config.toml
n_kv_head = 3
head_dim = 32
d_mlp = 384
norm = "layernorm"
norm_eps = 1e-05
positions = "rope"
rope_base = 7580.0
rope_fraction = 0.25
attn_scale = 0.177
tie_embeddings = false
parallel_block = true
optimizer = "cautious_adamw"
lr = 0.00213
grad_clip = 0.5
decay_fraction = 0.742
Each number is 128 + 24 x the weight over its row's rms, rounded and kept within 0 to 255. Layers, rows and columns count from 0. The size above them is the row's rms in percent of the matrix's.

# layer 9 attention key, 96x96, rms 0.085, rows 14-20, columns 0-95
size [ 76  74  67  75  78  76  75]
[[133 131  93 103 108 117 151 117  67 118 150 134 140 142 161 118 116 108 113 167 123  89 150 140 137 142 126 120 184  74 136 139 101 130 130 118  90 147 111 150 141 146 133 141 154 121  92 166 129 134 151 142 145 172 160 150 126 129 136 129 116 117  95 130  91 147 161 128 137 101 102 163 124 162  78 161 136 133  90 104 140 147 118  89 133 119 119 148 140 131 109 112 157  67 133  93]
 [129 142 111 123 159  93 167 165 115 101 142 132 101 121 158 140 128  97 104 132 127 112 131 125 107 163 122 142 103 130 104 131 138 126  91 118 111  88 126 159 153 134 144  86 123 126 120 140 180 129 137 101  95 165 107 156 150 161 104 101 155 132  90 135 137 154 155 178 124 153 137 104 143 122 104  64 117 133 157 124 103 161 122 150 132 113 157 152 118 110 137  69 119 168 131  92]
 [108 120 154 117 150 133 155 116 110 107 118 110 135 114  78 127 175 126 128 166 145 150 168 102  94 149 106 109 134 121  80 127 159 135  89 125 106 154 146 140 129 169 167 114 144 116  80 122 123 109 102 126 115 123 111 130 164 129  96 155 124 156 151 175 105 137  98 105 120 146 142 157 130 142 113 151 117 157 110 114 104 134 115 111 137 131 116 161  73  70 144 157 109 143 162  96]
 [ 96 140 103 136 139 110 149 114 117 121 100 106 126 134 140 171 110  80 138  95 141 138 156 132 145 120  63 146 132 152 131  94 142 118 145  95 119 123 132 126 101 146 148 111 148 126 133 144 165 124 128 131 133 150 108 107 147 157  87 130 155 124 123 103 164  99  88  83 106 120 141 140 128 116  84 123 163 149 111  90 111 150 138 146 163 109 163 136 165  97 127  91 167 154 188 120]
 [107  49 147 100 150 109  98 136 116 174 153 162 133 135 123 115 127 124 148 129  67  64 106  95 141 115 125 121 114  93 152 167 130 107 158 151 158 107 141  96 119 106 106 134 124 141 148 136 152 169 133 118  98 127 101 136 116 146 129 151 140 165 136 133 147 124 133 173 115 131 145 159 134 126 138 138 151  96 125 134  90 150 146 119 134 164 126 164  91 121 165 151 107 115 148 124]
 [121  98 100 129 133 192 150 132 105 174 127 112 154 125 118 126 145 123 132  80  98 119 147 157 148 154 101 106 139 150 165 139 133 133 139 119 133 105 109 149 146 115  82 114 129 130 124 118 144 120 131 160 114  89 127 142 116 135 142  94  93 115 171  90 146 113 169 120 116 141 164 186 139 138 124 156 185 122 179 107 129 136 118 124 106 138 150  95 115 103 116 141 118  64 124 134]
 [ 73 116 166 153 126 161 135 140 109 104 119 160 175 130 126 115 133 140  94 143  97 147 156 139 149  97 144 121 134  99 121 150 141 127 141 146 161 124 117 107 134 142 104  75 121 166 141 136 112 169 129 111 151 125 113 165 115 143 139 115  94 152 112 117 120 129 170 139 184 147 121  84 131 131 132  87 173 152 141 126 123 129  94 110 191 138 130 152  83 124 160 134 144 135 123 163]]
# layer 9 attention query, 96x96, rms 0.0847, rows 15-21, columns 0-95
size [ 77  70  77  76  79  76  79]
[[108 117 165 141 158 105 138 114 121 150 146 116 127 158  95  80 160 110 142  94 178 130 165 149 132 104 114 119 105 107 170 154 110  81  96 112 161 140 128 139 115 111 109 113 117 163  85 169 137  94 139 116 115 132 122 125  94 141 132 135 138  77 100 139 152 133 103 123 143 113 156 111 152 139 155 174  90 123 147 123 124 130 125  83 120 116 111 107 176 137 154 158 164 136 137 151]
 [172 125 117 171 153 113 109 146  90 129 126 135  80 135 141  97 131 142 132  93 118 176 153 129 174  99 125 139 106 127 149 123 137 107 121 132 137 138 125 109 118 113 127 175  95 132 133 192 114 133  88 108 123 152 155  86 152  99 100 109 141 160 137 124 128 160 133 119  79 123 141 128 111 170 124 117 151  93 117 162 122 113 151 136 120 190 101 113 143 140 157 119 105 112 130 168]
 [123 164 133 148 121 120  86 103 101 142 185 132  92 175 134 101 148 109 127 139 147  97 160 132  98  87 119 117 149 135 137 156 119 111 145 125 135 126 159 119 113  97 131 143 145 149 139 173 136 110 198 100 114 115 118 155 138  79 144 129 134 125 152 123 135  86 139 108 114 156 176 147 115 143  97 113 138 153 131 119 122 130 114 108 135 189 158 166 149 101 121 100 104 112 118 114]
 [120 141 103 106  81 133 183 114 106 120 135  80 140 119 135 122 115  83 102 165 122 173 151 168 100 110 149 130  76 145 145  86 163 114 159 132 127  93 159 127 145 134 133 122 132 152 138 120 113 159 132  92 132  83 136 115 157 119 124 158 143  86 123 153 104 111 119 123 153 131 135 110 119 144 108 116 152 150 125 104 133 113 101 158 167  98  94 102 145 116 109 177 149 147 120 106]
 [125 172 152 127 120  81  97 103 106 127  69 144 156  72 133 173 135 164 106 155 152 118  99 120 114 142 159 109 150 137 130 115 119 125 149 127 111 114 137 164 133 129 146 119  86 161 113  81 124 128 167 104 123  91 130 134 105 112 113 150 148 112 116 117 121 107 180  91  94 141 110 120 118 171 134 105 144 112 121 121 133 180 127  99 146 108 107 160 155 127 118 122 127 130  90 155]
 [ 88 166 119 126 118 146 109 106 113 127 137 135 113 160 129 134  91 100 161 130 121 115 119 137 155 148 108 115 125 152 156 142 135 139 127 182 122 121 154 144  92  81 149 151 153 112 121 134 142 152  69 115 129 127 115  84 137 128 142 135 100 149 111 172 105  87 120 170 115 180 147 120 162 103  96 148 113  99 121 101 132 125 109 148 117 111 112 172 163 155 140 119 134 117 140 192]
 [129  93 146 115 138  83 108 133 104 116 120 111 134 114 167 128 139 147 160 162 105 125  86 115 129 208 145 107 153 129 133 154 128 132  78 115 115 109 141 136 116 110 119 125 134 143 118 133 131 113 131 184 149 148 128 112 126 122 134 137 149 104 119 127 137 127 151  94 157 110 161 129 125 142 157  70 155 165 141  92 137 117  93 157  93 170 124 115 185 103 159  90 128 124 111 109]]